Weights of a small transformer language model: rotary positions.
Each number is 200 + 40 x the weight over its row's rms, rounded and kept within 0 to 999. Layers, rows and columns count from 0. The size before them is the row's rms in percent of the matrix's.

# layer 3 MLP down (transposed), 768x192, rms 0.101, rows 173-197, columns 0-95
095,176,133,155,210,186,150,171,122,255,204,191,143,116,265,176,189,208,202,245,198,239,289,173,219,182,187,149,226,216,214,186,179,168,199,279,212,198,236,247,166,261,231,168,214,170,244,165,221,251,227,159,151,213,224,262,127,144,299,244,203,179,277,265,237,207,164,157,162,248,214,147,266,216,185,147,193,231,252,212,243,203,189,175,141,193,271,257,238,222,239,115,123,192,186,239,161
107,233,243,155,211,147,212,213,168,158,226,186,166,245,253,237,162,230,249,240,240,241,152,242,181,199,244,211,181,201,246,170,216,176,180,117,193,140,180,217,213,243,157,194,252,187,188,235,155,196,204,264,163,213,305,183,251,380,230,179,158,162,213,212,227,235,174,273,141,277,186,207,208,237,206,172,206,156,165,210,218,187,216,164,113,215,197,248,206,174,114,284,240,278,182,149,194
106,253,176,239,184,121,153,210,201,234,152,107,223,210,165,199,184,169,140,174,210,179,246,151,174,168,222,205,232,228,245,221,175,223,141,246,154,180,219,266,221,166,261,145,191,121,249,189,248,147,200,214,136,181,163,242,241,130,159,144,248,216,295,259,194,271,200,229,195,213,226,170,206,193,206,126,184,274,200,162,118,177,166,130,212,229,155,171,198,125,217,215,169,220,138,152,143
097,154,268,242,187,240,224,147,193,166,236,154,248,311,240,213,156,174,228,222,178,200,286,152,167,167,232,253,205,235,201,191,239,116,178,211,207,188,219,171,210,198,265,162,178,251,178,172,196,214,205,214,220,156,218,203,266,197,118,275,225,201,242,185,245,130,195,219,168,167,153,106,116,153,218,242,243,216,195,206,66,207,197,237,139,173,247,172,162,211,242,221,136,228,198,258,221
099,237,228,247,132,188,220,289,214,211,211,195,198,191,203,240,191,228,203,158,240,178,121,177,194,188,255,282,294,158,179,303,215,208,248,201,228,228,214,207,237,124,85,191,217,161,190,219,179,184,203,305,256,229,219,254,195,152,175,195,232,171,147,175,154,169,184,175,200,186,164,235,211,190,282,139,238,184,162,152,210,272,154,233,214,187,187,210,174,195,264,220,151,267,164,205,162
102,181,223,238,237,196,197,213,176,184,188,190,95,209,165,153,249,176,104,221,160,156,236,171,242,159,187,256,198,227,218,177,205,243,190,171,223,206,200,282,177,202,192,212,163,192,164,152,238,161,196,139,166,231,173,210,213,208,259,230,220,231,246,252,242,247,204,203,202,137,213,232,150,226,212,209,192,199,175,143,235,208,240,212,222,218,249,201,191,167,131,247,332,191,252,220,208
105,152,176,195,163,163,202,178,167,245,224,227,208,155,221,235,244,175,248,113,203,172,188,226,262,195,223,176,240,195,201,230,167,184,172,225,165,202,153,132,228,180,225,229,271,196,232,166,167,184,226,204,223,174,210,252,214,192,236,172,235,222,136,67,261,219,227,176,205,211,165,241,169,208,220,220,279,249,195,177,267,185,157,235,239,202,202,225,221,224,194,114,250,252,214,159,196
104,172,166,171,187,251,208,226,131,227,239,267,264,193,196,144,160,212,229,254,214,194,204,182,220,206,193,224,265,195,160,155,189,246,165,206,217,276,222,181,171,149,207,227,114,159,212,156,181,223,203,187,190,217,239,220,173,163,214,210,239,221,247,195,299,234,213,234,162,83,212,245,117,264,177,236,209,207,186,256,210,211,215,236,216,157,193,190,172,179,204,198,157,176,220,261,209
096,264,217,191,130,233,200,141,237,206,202,235,159,221,152,125,129,210,218,222,219,208,231,225,157,174,261,162,212,143,139,195,216,200,236,278,153,186,217,204,194,225,247,136,164,277,193,214,290,248,217,218,227,167,167,256,259,77,208,129,202,235,213,200,161,268,211,156,279,203,185,183,147,232,171,169,215,235,241,159,121,169,221,214,192,207,173,178,195,177,200,266,230,129,209,250,149
096,165,210,252,290,177,177,272,250,103,184,169,177,203,170,177,129,240,157,232,184,198,201,160,173,198,215,190,188,106,152,162,211,262,223,171,162,179,220,243,215,65,215,220,188,219,172,190,245,142,210,188,137,147,202,247,134,232,203,184,130,227,186,256,214,216,158,247,178,209,164,118,224,188,182,189,172,223,207,198,249,153,180,200,258,167,188,209,240,159,229,231,193,202,184,194,164
099,242,201,203,259,290,230,261,236,238,227,286,211,145,236,144,221,128,162,189,220,172,253,201,200,150,206,241,165,243,199,234,207,222,205,235,191,204,240,202,158,267,228,179,168,112,167,98,207,173,282,111,195,183,95,173,227,201,230,269,175,210,204,209,221,162,169,132,218,251,209,266,132,208,236,213,241,217,238,205,222,181,191,195,169,234,222,230,160,211,142,140,141,201,165,262,177
103,265,133,135,140,223,143,161,203,196,189,179,178,173,234,188,142,176,213,240,206,226,125,161,236,131,173,236,175,146,245,170,198,189,195,283,223,161,151,187,161,159,181,180,200,248,238,210,223,263,263,128,168,195,176,194,174,194,151,232,206,238,146,239,218,191,221,248,153,205,226,265,175,198,175,193,241,183,151,134,216,226,221,251,181,150,238,268,135,237,176,153,180,242,192,141,159
107,241,173,232,200,194,223,188,232,181,159,206,213,238,147,204,73,199,280,197,174,152,187,164,247,212,221,167,210,217,135,167,214,197,184,244,226,219,227,198,198,285,245,226,199,266,157,214,202,252,242,154,179,176,178,222,211,167,184,242,170,240,149,229,198,143,198,214,131,188,228,232,208,228,214,152,261,276,264,159,157,120,193,176,162,216,284,234,165,167,256,178,260,174,165,245,111
094,198,182,100,286,203,256,107,165,256,153,197,227,243,162,186,270,225,212,165,221,266,251,109,221,176,199,227,240,260,187,234,177,232,157,243,162,206,168,185,160,247,210,289,168,226,194,166,255,268,238,136,194,222,160,310,214,228,215,209,175,225,180,219,154,103,179,210,192,149,190,185,187,233,221,178,132,191,156,201,207,143,214,202,234,220,178,142,221,237,262,207,228,233,189,208,199
099,222,159,269,217,150,169,190,198,188,219,246,272,229,226,177,198,232,197,173,178,157,234,171,222,199,220,174,180,142,257,175,181,174,221,146,151,219,245,166,207,127,74,140,213,177,228,213,128,218,234,126,201,194,152,212,248,261,179,210,229,285,207,219,217,201,141,191,168,175,218,85,188,135,157,186,277,203,201,175,225,187,223,216,231,164,125,152,175,159,238,175,236,231,237,135,207
107,154,197,147,119,180,244,185,170,213,201,264,220,153,191,166,105,240,141,202,272,216,198,158,205,203,127,220,223,214,241,187,231,181,224,180,216,239,275,181,196,187,160,196,251,193,266,264,198,220,238,199,170,263,280,201,154,223,219,214,198,248,170,174,231,186,171,263,211,158,177,236,254,283,168,198,178,230,222,290,150,177,184,205,235,166,104,180,228,177,235,131,188,237,125,224,114
098,259,181,166,229,194,216,89,167,130,187,200,247,207,200,175,270,223,163,201,217,242,251,121,192,223,239,187,171,294,208,165,179,225,250,196,235,179,171,143,126,217,215,204,143,280,198,218,220,221,239,226,123,176,190,128,176,212,223,219,209,235,251,201,280,248,165,235,264,208,209,221,200,183,191,242,145,195,267,219,198,219,159,256,176,261,194,160,209,191,237,174,213,205,201,193,207
103,194,177,204,204,186,168,194,199,252,245,154,203,217,183,163,161,246,229,205,186,122,211,266,234,129,183,188,293,186,194,186,167,276,214,170,229,238,228,197,162,133,51,162,126,213,182,119,158,207,141,284,223,240,193,141,208,228,179,138,268,152,269,265,177,159,188,247,216,130,138,166,182,142,144,222,204,222,179,233,209,247,250,197,199,196,232,190,182,219,156,242,274,135,204,230,216
098,198,255,146,216,138,169,293,158,212,181,277,248,217,227,192,185,198,165,153,276,204,146,272,212,184,228,247,178,148,165,149,258,182,198,242,119,213,249,166,177,181,125,186,250,178,248,237,190,171,193,122,182,242,221,226,144,235,250,236,191,232,185,144,194,147,203,180,184,173,179,256,174,269,181,90,168,177,209,209,162,228,223,225,201,170,260,219,203,294,222,238,188,235,200,116,258
103,179,163,254,215,265,227,246,187,144,234,162,140,173,246,206,223,214,197,251,178,208,245,111,189,260,214,187,267,254,270,126,265,241,217,218,206,201,233,134,156,285,272,199,174,213,141,174,215,143,236,161,227,121,139,237,201,239,189,160,165,187,205,129,176,151,155,226,243,192,212,181,228,233,203,192,251,110,168,179,154,216,199,172,167,181,211,214,111,247,180,230,195,176,287,246,223
101,175,181,273,226,183,220,233,188,233,201,186,198,219,175,244,212,246,162,268,199,237,269,184,182,194,195,217,203,186,193,262,163,124,165,177,169,217,122,111,153,234,194,277,196,193,192,207,135,228,217,200,201,242,207,263,166,198,260,73,202,153,232,250,239,233,213,215,115,225,246,147,184,223,164,140,154,239,164,179,117,210,244,238,232,180,216,155,141,244,198,202,225,170,197,246,177
098,155,178,192,186,202,156,328,187,193,284,137,249,193,244,216,226,170,211,183,214,147,276,181,166,208,145,220,231,80,179,237,166,249,172,201,254,233,215,194,270,199,168,223,184,198,171,162,215,172,257,198,199,187,256,245,190,146,231,179,181,212,233,208,238,229,265,173,226,218,250,174,210,131,173,162,182,217,179,235,233,186,214,135,186,176,226,160,173,180,173,201,210,292,171,214,203
102,145,245,181,179,156,333,190,201,216,191,206,173,182,228,220,253,138,172,189,199,178,175,191,229,228,154,182,233,292,272,212,241,203,175,202,171,177,245,246,209,209,133,238,206,171,232,193,210,189,147,221,147,228,210,240,188,268,194,165,223,187,189,167,187,237,246,229,195,213,204,181,214,221,161,211,232,245,304,127,143,249,167,303,258,142,162,205,266,210,171,240,209,201,211,212,264
094,257,188,151,192,197,154,179,200,256,203,240,226,218,229,265,194,190,248,206,219,180,212,213,173,281,171,186,292,120,176,211,270,236,298,238,176,112,190,218,224,213,174,172,224,255,257,162,221,227,195,159,174,311,194,216,255,223,201,135,203,262,228,179,212,325,204,217,182,199,122,204,214,157,259,243,183,182,121,229,196,243,230,183,261,194,172,167,174,203,175,203,216,247,199,212,227
087,122,104,147,200,193,198,214,205,191,165,236,231,220,187,221,96,276,212,196,188,198,278,188,232,123,219,194,222,186,144,180,213,171,213,204,198,240,183,147,214,209,205,263,142,195,225,183,188,227,221,199,255,213,198,173,285,276,251,192,133,204,270,234,143,133,256,164,189,202,148,201,121,146,177,161,190,175,183,189,152,200,237,179,238,241,225,153,201,238,226,285,151,162,151,177,203
# layer 3 MLP gate, 768x192, rms 0.143, rows 174-197, columns 0-95
101,136,195,193,240,182,234,198,180,223,265,232,140,232,117,203,230,170,100,179,175,185,181,181,270,217,191,203,199,231,194,252,230,147,227,236,193,218,219,175,249,97,163,222,111,222,133,170,239,207,230,130,209,260,173,201,183,177,226,202,191,218,172,66,231,217,226,182,172,146,207,133,183,223,136,195,153,141,191,194,197,260,135,178,175,254,241,183,185,179,239,187,131,254,176,168,196
107,217,172,172,263,177,146,233,259,166,230,144,160,191,202,147,255,207,190,235,198,140,232,195,224,240,207,238,97,143,122,184,195,161,178,209,286,238,208,149,239,176,225,197,190,166,175,187,209,153,176,237,293,202,231,154,168,195,187,186,215,205,199,159,201,127,207,147,146,262,206,166,196,192,259,205,210,198,327,169,137,232,240,167,275,199,198,220,247,218,154,153,235,221,176,223,148
096,161,160,128,184,178,229,197,169,202,167,110,93,278,192,171,155,275,233,237,168,224,168,152,254,159,163,198,204,194,174,222,160,158,150,156,220,159,192,192,264,187,190,198,206,235,179,303,179,170,184,215,193,199,230,248,175,152,260,213,217,227,198,234,256,180,181,203,230,161,234,169,229,220,269,197,184,259,157,233,98,205,288,165,257,182,239,241,178,239,234,207,204,208,238,205,234
107,164,246,234,231,181,208,225,232,205,203,241,166,165,223,141,266,222,241,206,192,271,209,168,246,203,273,160,203,236,232,176,178,251,156,281,245,153,161,126,124,160,165,177,165,244,282,226,220,224,204,190,208,251,240,165,199,252,183,240,171,195,223,164,186,277,176,259,202,165,197,215,203,213,258,150,235,117,151,174,256,200,209,197,208,183,216,223,221,267,231,175,216,161,208,228,165
105,161,190,180,136,155,190,165,249,239,193,133,214,227,221,164,190,100,184,183,236,191,180,199,145,193,174,217,191,213,96,177,135,195,172,170,213,240,208,174,86,148,214,199,108,269,126,169,201,179,163,176,223,265,251,232,180,208,122,163,182,220,162,184,219,266,174,222,179,235,235,258,159,188,174,232,243,240,180,210,194,157,234,225,182,148,192,186,175,185,119,212,212,239,159,189,205
103,219,192,185,211,167,178,217,223,238,267,209,144,161,164,200,219,210,216,241,212,153,175,247,221,164,161,178,162,224,205,147,272,227,186,188,233,156,150,188,200,199,96,235,248,176,196,194,169,194,171,214,260,216,170,171,199,247,155,260,231,150,205,149,279,164,185,205,241,203,160,122,239,227,220,243,194,162,242,235,262,209,266,185,177,220,154,210,194,201,186,161,96,161,132,214,217
105,188,246,144,204,171,184,194,196,214,183,269,291,223,168,206,202,257,161,194,194,171,203,185,168,195,171,227,139,237,204,229,174,138,169,239,262,283,120,251,240,172,229,244,211,265,218,101,215,221,177,188,278,151,229,205,147,201,267,184,147,174,265,158,244,207,153,172,188,171,185,228,155,189,168,203,118,201,140,214,175,244,209,177,226,184,221,180,120,295,219,150,189,171,223,233,147
101,192,236,184,254,214,160,217,181,198,183,241,242,265,202,269,238,156,208,233,259,198,210,150,171,154,127,202,244,171,191,245,151,213,184,231,117,196,248,243,254,214,165,194,239,223,197,180,198,181,220,244,243,174,271,222,176,293,247,177,177,181,185,207,202,187,232,318,175,154,202,130,201,204,209,241,67,223,246,223,226,216,192,222,209,210,236,162,109,240,176,157,202,209,187,162,155
099,165,193,233,181,299,220,206,221,260,172,167,262,224,256,158,173,251,170,211,208,163,221,239,238,152,135,205,147,218,174,248,211,201,217,183,195,175,272,254,239,239,231,202,232,230,205,178,213,194,224,240,165,200,224,178,190,156,170,200,232,199,206,237,192,265,120,174,207,200,198,193,137,186,202,147,280,176,152,224,260,260,200,223,248,166,218,168,211,119,182,186,198,193,237,202,168
100,233,256,210,233,241,179,188,178,184,302,228,234,210,273,185,260,207,240,139,138,193,126,233,124,233,145,262,105,170,244,169,155,223,211,166,227,178,207,225,189,194,265,145,163,110,276,204,143,180,228,127,153,187,172,181,177,235,200,219,116,215,256,155,140,164,269,159,167,132,210,215,218,232,158,159,250,197,188,214,206,262,214,212,153,253,159,143,197,182,194,171,151,183,204,258,202
101,183,164,209,193,103,166,172,224,215,166,271,150,200,196,250,187,287,196,278,199,191,240,168,97,232,247,179,208,242,221,223,171,168,214,194,204,198,289,259,187,250,178,244,256,160,136,228,194,188,264,200,252,185,168,240,188,177,217,143,218,123,232,246,310,223,167,250,163,165,205,167,196,216,202,246,197,262,216,184,183,157,223,174,213,231,205,326,254,156,223,247,151,225,193,251,161
102,175,173,186,234,196,256,204,189,233,266,271,104,200,254,112,174,180,307,201,232,234,188,125,181,212,227,198,204,140,173,187,158,210,227,180,159,222,117,207,189,213,264,169,219,155,257,132,191,201,259,187,247,209,256,175,206,230,142,250,191,142,198,206,196,219,210,195,144,210,193,201,264,250,226,248,202,129,112,144,223,218,168,140,263,147,239,258,224,216,211,250,181,248,230,244,187
102,196,226,219,210,267,153,203,99,211,267,254,106,221,233,230,199,163,276,220,251,211,203,192,196,181,179,201,152,214,203,185,212,178,243,237,204,228,239,282,246,169,216,197,202,196,243,187,245,177,129,222,175,205,183,176,205,211,182,141,236,153,209,161,237,168,237,241,223,176,192,188,251,180,195,233,192,227,247,165,143,166,203,205,204,159,243,252,192,130,287,167,181,140,186,166,246
099,189,182,213,221,205,228,258,207,257,175,195,235,196,287,181,225,189,166,233,248,154,220,149,212,157,210,208,132,152,222,209,200,128,160,205,154,205,208,186,206,163,142,159,249,233,238,90,277,152,227,192,164,193,199,255,201,146,188,185,249,196,162,287,264,159,185,224,193,161,266,245,192,214,147,178,246,206,228,163,180,178,209,237,263,234,152,235,302,121,252,183,157,184,211,195,198
106,249,309,281,144,224,182,150,156,183,283,195,264,211,156,202,191,175,229,166,176,209,127,169,213,247,167,223,215,305,238,179,201,203,262,205,126,193,207,172,215,202,306,164,177,298,211,195,218,187,234,174,256,166,225,177,223,191,195,194,187,227,183,139,231,248,177,115,196,164,251,223,200,155,270,168,140,251,195,231,186,160,168,191,165,149,149,210,200,229,113,267,196,228,224,237,196
103,149,138,231,144,213,202,301,210,207,245,200,221,174,316,177,196,130,257,244,194,168,199,298,145,253,211,215,210,165,161,180,230,188,166,205,179,148,219,259,162,170,234,208,220,161,223,235,231,126,190,117,195,161,214,125,226,151,228,179,116,227,287,246,257,205,207,228,173,221,158,147,215,188,214,211,317,109,187,125,207,213,214,201,178,159,201,199,266,185,181,253,224,198,185,177,217
098,218,205,214,124,175,176,204,177,176,279,321,156,147,109,215,222,220,239,232,219,247,188,187,124,238,283,235,211,192,196,233,177,178,225,200,237,208,285,241,204,189,214,178,218,110,175,228,190,201,158,145,181,203,204,233,214,185,133,144,246,187,197,190,161,196,201,232,145,174,159,231,145,134,231,144,259,166,105,223,190,222,181,211,160,178,239,121,251,207,227,219,213,231,210,198,203
101,253,250,246,268,159,226,223,195,190,242,176,202,247,311,177,220,187,180,213,210,225,245,188,146,196,207,165,268,239,183,178,185,200,238,204,223,178,254,241,246,260,239,212,173,165,228,208,204,185,246,248,154,208,72,183,210,121,214,164,220,223,130,131,278,175,190,188,188,143,212,181,197,237,229,230,235,199,127,187,168,238,175,204,213,222,158,204,149,139,204,209,215,210,169,183,158
098,206,205,213,215,192,221,120,228,173,279,189,165,131,243,234,248,181,298,118,274,214,215,205,246,214,246,267,218,228,189,122,203,193,184,203,217,236,182,158,266,181,231,153,181,234,202,207,197,139,166,145,205,137,205,232,255,188,229,180,221,172,270,128,196,174,201,238,164,196,171,197,129,250,218,223,205,124,158,152,151,242,209,239,185,165,159,129,217,238,121,159,230,163,152,229,228
097,248,242,250,242,208,230,246,220,164,260,146,230,206,150,271,227,151,197,134,127,215,205,281,199,230,113,229,211,187,145,189,211,281,233,180,172,276,162,210,196,216,268,239,254,163,133,197,188,240,278,190,217,244,144,233,225,171,171,190,199,85,255,212,162,246,250,163,191,251,190,184,219,212,177,156,204,235,160,260,188,211,233,216,248,155,189,236,206,232,182,251,200,196,188,184,148
101,286,187,234,222,209,137,202,174,196,233,188,203,232,158,186,191,194,233,267,116,200,200,130,152,159,215,211,185,182,231,151,215,156,180,196,135,186,153,263,203,164,261,282,120,188,225,174,185,258,228,197,227,228,217,193,135,138,161,226,193,168,197,215,150,199,225,311,143,195,255,169,159,213,113,210,261,186,157,250,240,152,186,193,195,169,227,228,219,197,204,208,209,133,261,155,201
099,165,204,199,171,167,172,216,212,162,190,184,243,186,185,171,166,237,208,204,182,209,223,241,143,237,251,251,233,284,199,219,179,191,214,87,168,118,171,211,158,191,152,257,185,212,217,163,173,256,258,171,260,222,173,187,192,180,191,201,293,167,261,170,237,293,153,200,197,259,211,251,216,240,261,209,224,160,162,204,202,158,186,201,247,249,215,189,208,136,218,182,274,204,229,241,180
097,142,229,187,151,169,263,162,122,179,288,127,242,285,201,210,156,205,219,231,217,224,101,206,260,240,173,146,257,244,127,239,209,157,180,209,172,243,236,130,185,192,221,227,249,183,211,219,232,172,183,196,182,217,186,231,208,153,234,222,223,140,165,175,161,200,191,214,147,203,151,249,195,192,180,217,214,220,179,229,137,156,257,221,210,188,204,167,249,122,160,203,185,172,148,164,268
092,148,166,243,159,216,214,225,177,117,269,235,181,143,264,227,198,190,170,202,109,266,199,249,238,215,232,242,210,175,235,187,189,228,137,177,241,199,183,163,201,194,211,129,156,223,176,286,268,233,226,238,143,278,271,193,237,189,259,231,210,188,224,197,178,190,264,162,186,177,193,215,247,126,289,173,173,276,174,153,274,206,199,261,210,222,153,219,145,210,242,167,146,187,177,195,199
# layer 3 MLP up, 768x192, rms 0.136, rows 174-197, columns 0-95
108,140,167,146,220,208,196,239,152,204,198,188,272,193,209,147,188,296,229,125,247,227,158,220,205,166,176,195,272,181,254,159,227,196,201,186,228,185,189,201,207,225,234,153,177,200,242,199,190,232,221,162,306,257,205,234,238,207,163,213,189,208,181,232,175,207,225,173,209,168,103,295,225,185,165,180,173,148,227,203,169,180,180,209,243,223,190,198,198,167,254,189,272,267,200,239,196
105,167,213,231,186,180,215,201,252,181,160,156,239,236,198,222,125,151,167,154,195,193,273,211,242,185,212,259,270,232,235,190,228,200,143,90,203,242,175,284,212,141,276,216,268,290,212,260,232,209,184,153,152,156,180,183,200,200,165,156,262,208,220,157,195,228,161,248,152,200,200,206,162,185,307,207,235,152,210,203,218,212,185,204,219,166,206,196,177,174,186,137,199,292,251,173,198
102,158,247,224,227,170,298,169,197,175,174,224,111,212,199,179,246,140,155,143,108,202,193,246,266,203,252,189,156,184,205,162,201,229,214,188,232,104,185,221,238,163,210,228,231,261,188,210,259,217,173,187,167,150,176,173,165,164,204,226,181,194,168,184,233,192,127,266,233,232,236,205,139,177,282,218,195,183,211,188,141,203,266,206,245,200,181,204,212,229,222,270,197,230,211,204,228
104,178,194,180,223,206,138,158,192,143,214,226,187,136,122,312,195,133,259,145,241,192,101,219,282,196,218,229,243,190,213,224,170,210,200,209,204,231,120,232,241,164,168,260,152,251,149,176,189,225,233,192,173,165,260,214,200,215,176,246,198,218,212,151,240,185,177,268,178,120,179,285,200,221,232,192,185,141,148,216,232,219,185,171,194,203,124,138,253,153,187,227,171,127,157,213,220
099,218,181,134,111,257,155,207,274,203,243,189,203,215,244,238,134,150,182,246,209,205,215,223,204,173,243,208,145,140,216,222,208,127,201,163,163,171,178,169,206,184,164,213,237,175,290,189,236,203,249,216,187,167,202,242,216,144,178,117,339,138,220,142,140,175,163,236,239,177,220,221,172,227,255,205,180,236,185,220,183,205,207,172,169,270,206,173,207,223,226,164,220,203,260,187,264
098,226,190,196,184,204,172,199,197,176,229,167,138,161,156,140,214,167,156,236,163,181,225,244,226,205,221,107,182,181,202,199,245,197,144,143,196,251,231,187,264,188,182,208,295,165,243,278,221,157,206,161,213,252,150,137,215,236,228,223,286,269,243,205,172,274,258,213,239,185,183,233,199,153,129,207,214,191,236,219,291,171,180,191,203,206,183,257,251,164,152,137,264,176,161,147,230
099,170,183,231,158,228,210,202,138,234,285,331,156,186,153,213,213,187,190,209,268,236,226,210,163,176,170,191,228,188,149,199,211,219,126,219,169,153,191,193,187,183,136,307,163,135,174,169,225,210,240,257,219,159,222,256,178,238,212,174,218,208,248,198,191,190,195,171,138,175,196,150,199,226,228,188,156,180,218,201,219,157,100,214,151,217,245,228,142,259,237,270,84,157,264,159,170
105,193,173,132,220,208,248,168,165,190,232,192,200,231,169,213,186,240,160,195,223,239,133,191,231,160,270,136,167,294,207,137,232,203,283,197,171,203,148,227,190,205,185,177,182,247,173,197,198,260,154,181,179,330,135,203,211,253,215,310,179,255,203,210,245,228,204,201,207,190,189,255,145,180,202,115,257,241,142,179,229,141,205,205,111,245,208,175,155,173,191,192,170,170,259,216,140
107,171,187,150,287,156,186,154,188,195,210,223,175,192,89,123,176,169,172,214,210,240,193,220,191,169,247,141,240,193,223,259,232,164,239,242,194,237,143,157,245,163,245,219,176,207,149,175,240,270,241,190,235,168,175,199,165,258,256,214,180,267,185,184,158,207,227,217,165,184,185,204,232,227,170,222,203,131,217,149,224,107,202,218,213,175,172,242,329,162,215,261,166,250,246,164,263
104,267,217,167,142,212,207,191,249,217,247,176,230,225,265,160,190,294,254,200,243,159,178,138,214,220,141,173,236,165,222,182,158,182,187,229,139,205,173,207,188,225,131,187,223,151,214,162,96,154,187,265,223,205,113,125,187,195,263,234,169,252,208,185,142,224,207,222,222,205,205,183,200,251,207,170,206,211,139,170,152,187,170,200,242,247,202,271,235,203,218,172,237,177,186,203,284
105,238,151,239,239,258,161,229,185,258,250,242,193,259,150,164,218,172,207,280,209,167,226,197,260,161,256,182,188,198,165,159,197,117,188,189,184,235,204,146,181,196,161,226,172,205,238,177,154,219,164,155,161,176,248,219,243,209,204,238,199,228,179,229,142,149,177,149,182,138,176,161,182,218,144,257,234,103,209,207,239,265,213,171,201,244,234,268,209,203,151,201,278,163,232,151,231
103,210,218,236,210,208,174,181,155,207,137,235,188,208,147,179,263,192,253,150,132,153,170,203,206,207,239,278,142,185,198,156,169,135,212,130,175,170,204,166,281,122,185,147,167,199,136,163,240,121,148,195,144,218,224,169,189,270,145,173,200,181,221,174,169,118,249,210,213,222,186,237,156,222,144,230,165,148,212,234,238,195,219,256,138,221,126,216,201,244,205,127,190,161,210,160,265
099,231,189,267,247,238,206,131,183,200,131,137,226,218,248,173,213,178,161,240,222,154,211,243,181,209,206,252,218,203,144,204,232,214,214,218,185,176,173,230,133,202,156,195,191,254,178,128,189,154,198,246,155,246,232,224,179,145,193,145,247,226,221,262,226,119,254,239,154,194,271,171,229,178,177,201,180,211,217,122,169,216,259,139,245,209,235,254,117,173,245,101,199,159,273,211,232
097,223,305,175,211,221,201,246,160,231,170,208,203,230,131,193,164,171,207,258,203,178,163,154,188,280,220,188,187,207,320,244,175,128,173,161,136,170,241,224,199,159,257,219,179,101,76,241,157,177,286,199,217,188,203,130,198,206,178,220,136,163,205,233,179,146,175,148,202,194,202,215,159,247,235,217,213,200,274,267,185,233,155,191,194,221,277,216,152,220,132,218,244,158,145,204,209
107,224,163,179,105,166,213,236,209,215,199,222,196,239,214,226,213,199,181,221,210,160,209,210,152,179,226,192,252,234,175,238,164,224,183,170,241,152,214,196,159,327,207,237,223,187,236,248,205,197,174,204,234,271,161,194,195,172,190,244,175,86,144,175,166,159,138,134,194,229,275,216,192,107,199,242,229,121,212,188,307,147,222,192,247,210,194,182,121,263,206,226,138,240,221,161,304
102,170,278,184,246,211,210,221,263,236,164,224,264,234,204,183,181,214,128,199,201,237,208,221,240,169,125,232,256,211,282,211,198,229,176,272,238,235,262,171,228,205,217,219,250,235,212,214,141,131,126,141,227,216,143,171,143,148,152,159,130,251,278,154,233,235,190,198,216,200,197,162,217,259,163,174,207,238,90,158,186,109,199,167,225,177,239,111,205,213,99,237,191,191,229,259,271
099,148,174,124,172,195,219,230,160,191,180,195,237,220,183,204,140,218,225,183,178,214,167,187,233,127,231,205,207,214,189,240,217,126,114,197,204,184,195,230,257,146,114,267,310,153,161,158,198,168,230,235,246,198,264,275,191,168,177,210,206,201,175,181,216,202,173,159,143,148,232,255,195,174,155,224,207,157,236,198,153,217,182,261,197,162,262,278,167,220,159,195,205,229,133,143,205
097,203,216,168,181,256,185,247,130,162,251,140,219,248,283,149,150,209,127,185,130,177,190,187,191,125,162,156,214,228,262,182,283,195,163,187,153,195,215,124,176,167,170,289,225,247,138,244,221,254,205,199,268,209,173,218,196,190,196,223,185,309,191,195,143,152,249,230,200,167,201,234,210,160,168,179,236,159,258,246,169,179,242,198,244,192,177,235,96,236,231,258,208,154,216,204,186
096,198,154,181,174,261,191,213,69,72,184,213,207,226,199,191,218,170,235,187,193,199,226,226,187,217,183,154,200,162,215,143,164,179,251,112,181,208,193,218,220,244,215,212,190,208,257,178,214,181,196,169,200,135,200,129,170,272,110,149,230,247,196,233,265,174,189,216,221,244,168,185,267,190,176,218,223,186,172,231,190,170,227,159,198,232,211,195,245,207,206,182,176,236,326,160,194
099,226,260,133,244,178,152,131,166,182,209,176,169,197,197,202,290,185,222,209,187,154,205,238,192,172,208,250,227,180,234,205,232,209,198,185,207,216,164,181,262,192,231,198,190,214,269,187,224,140,178,191,134,224,142,170,196,270,188,187,156,223,221,246,208,165,124,162,228,230,198,216,161,133,199,242,235,193,204,249,208,210,147,147,247,202,217,202,226,118,241,210,170,214,196,192,216
098,214,166,185,156,186,228,174,215,178,220,248,141,278,169,159,155,243,219,220,175,172,248,149,158,265,170,185,312,163,235,183,216,211,160,135,188,237,210,270,201,197,191,289,182,208,230,222,224,237,166,177,202,248,140,270,151,171,219,279,192,152,189,210,219,193,248,220,237,136,178,232,215,112,190,206,161,250,205,223,183,196,182,169,239,163,181,132,131,189,235,211,120,231,224,232,167
095,255,144,146,215,192,195,259,171,79,236,191,170,199,253,178,185,197,149,213,233,238,163,250,195,268,237,269,207,251,240,213,207,201,189,149,214,216,165,142,150,183,205,199,232,201,210,241,177,273,268,119,228,121,263,250,205,223,217,214,163,255,182,150,186,148,213,165,174,183,277,197,229,192,91,168,190,207,127,221,148,213,145,219,182,192,244,225,195,186,216,189,145,214,204,232,160
098,187,252,260,221,182,106,210,158,187,173,194,210,219,159,150,215,151,215,222,139,207,190,185,212,192,212,174,165,163,215,229,232,139,178,193,331,196,190,169,190,178,190,115,267,162,148,198,255,170,225,230,246,222,174,256,216,253,231,205,201,111,197,206,230,187,113,167,154,165,205,172,176,225,230,169,222,213,188,229,244,272,259,168,186,220,177,205,203,230,183,248,214,253,178,265,154
089,76,181,141,183,245,227,222,213,170,217,233,274,136,244,201,248,142,183,179,191,219,278,213,253,214,232,267,222,256,230,214,190,166,84,207,229,218,198,192,212,151,176,183,218,189,209,222,303,155,260,237,220,246,140,200,188,244,228,273,108,212,233,162,213,155,290,165,151,143,162,196,179,211,201,134,149,157,188,176,211,189,206,221,151,260,154,166,174,155,145,192,128,193,230,196,211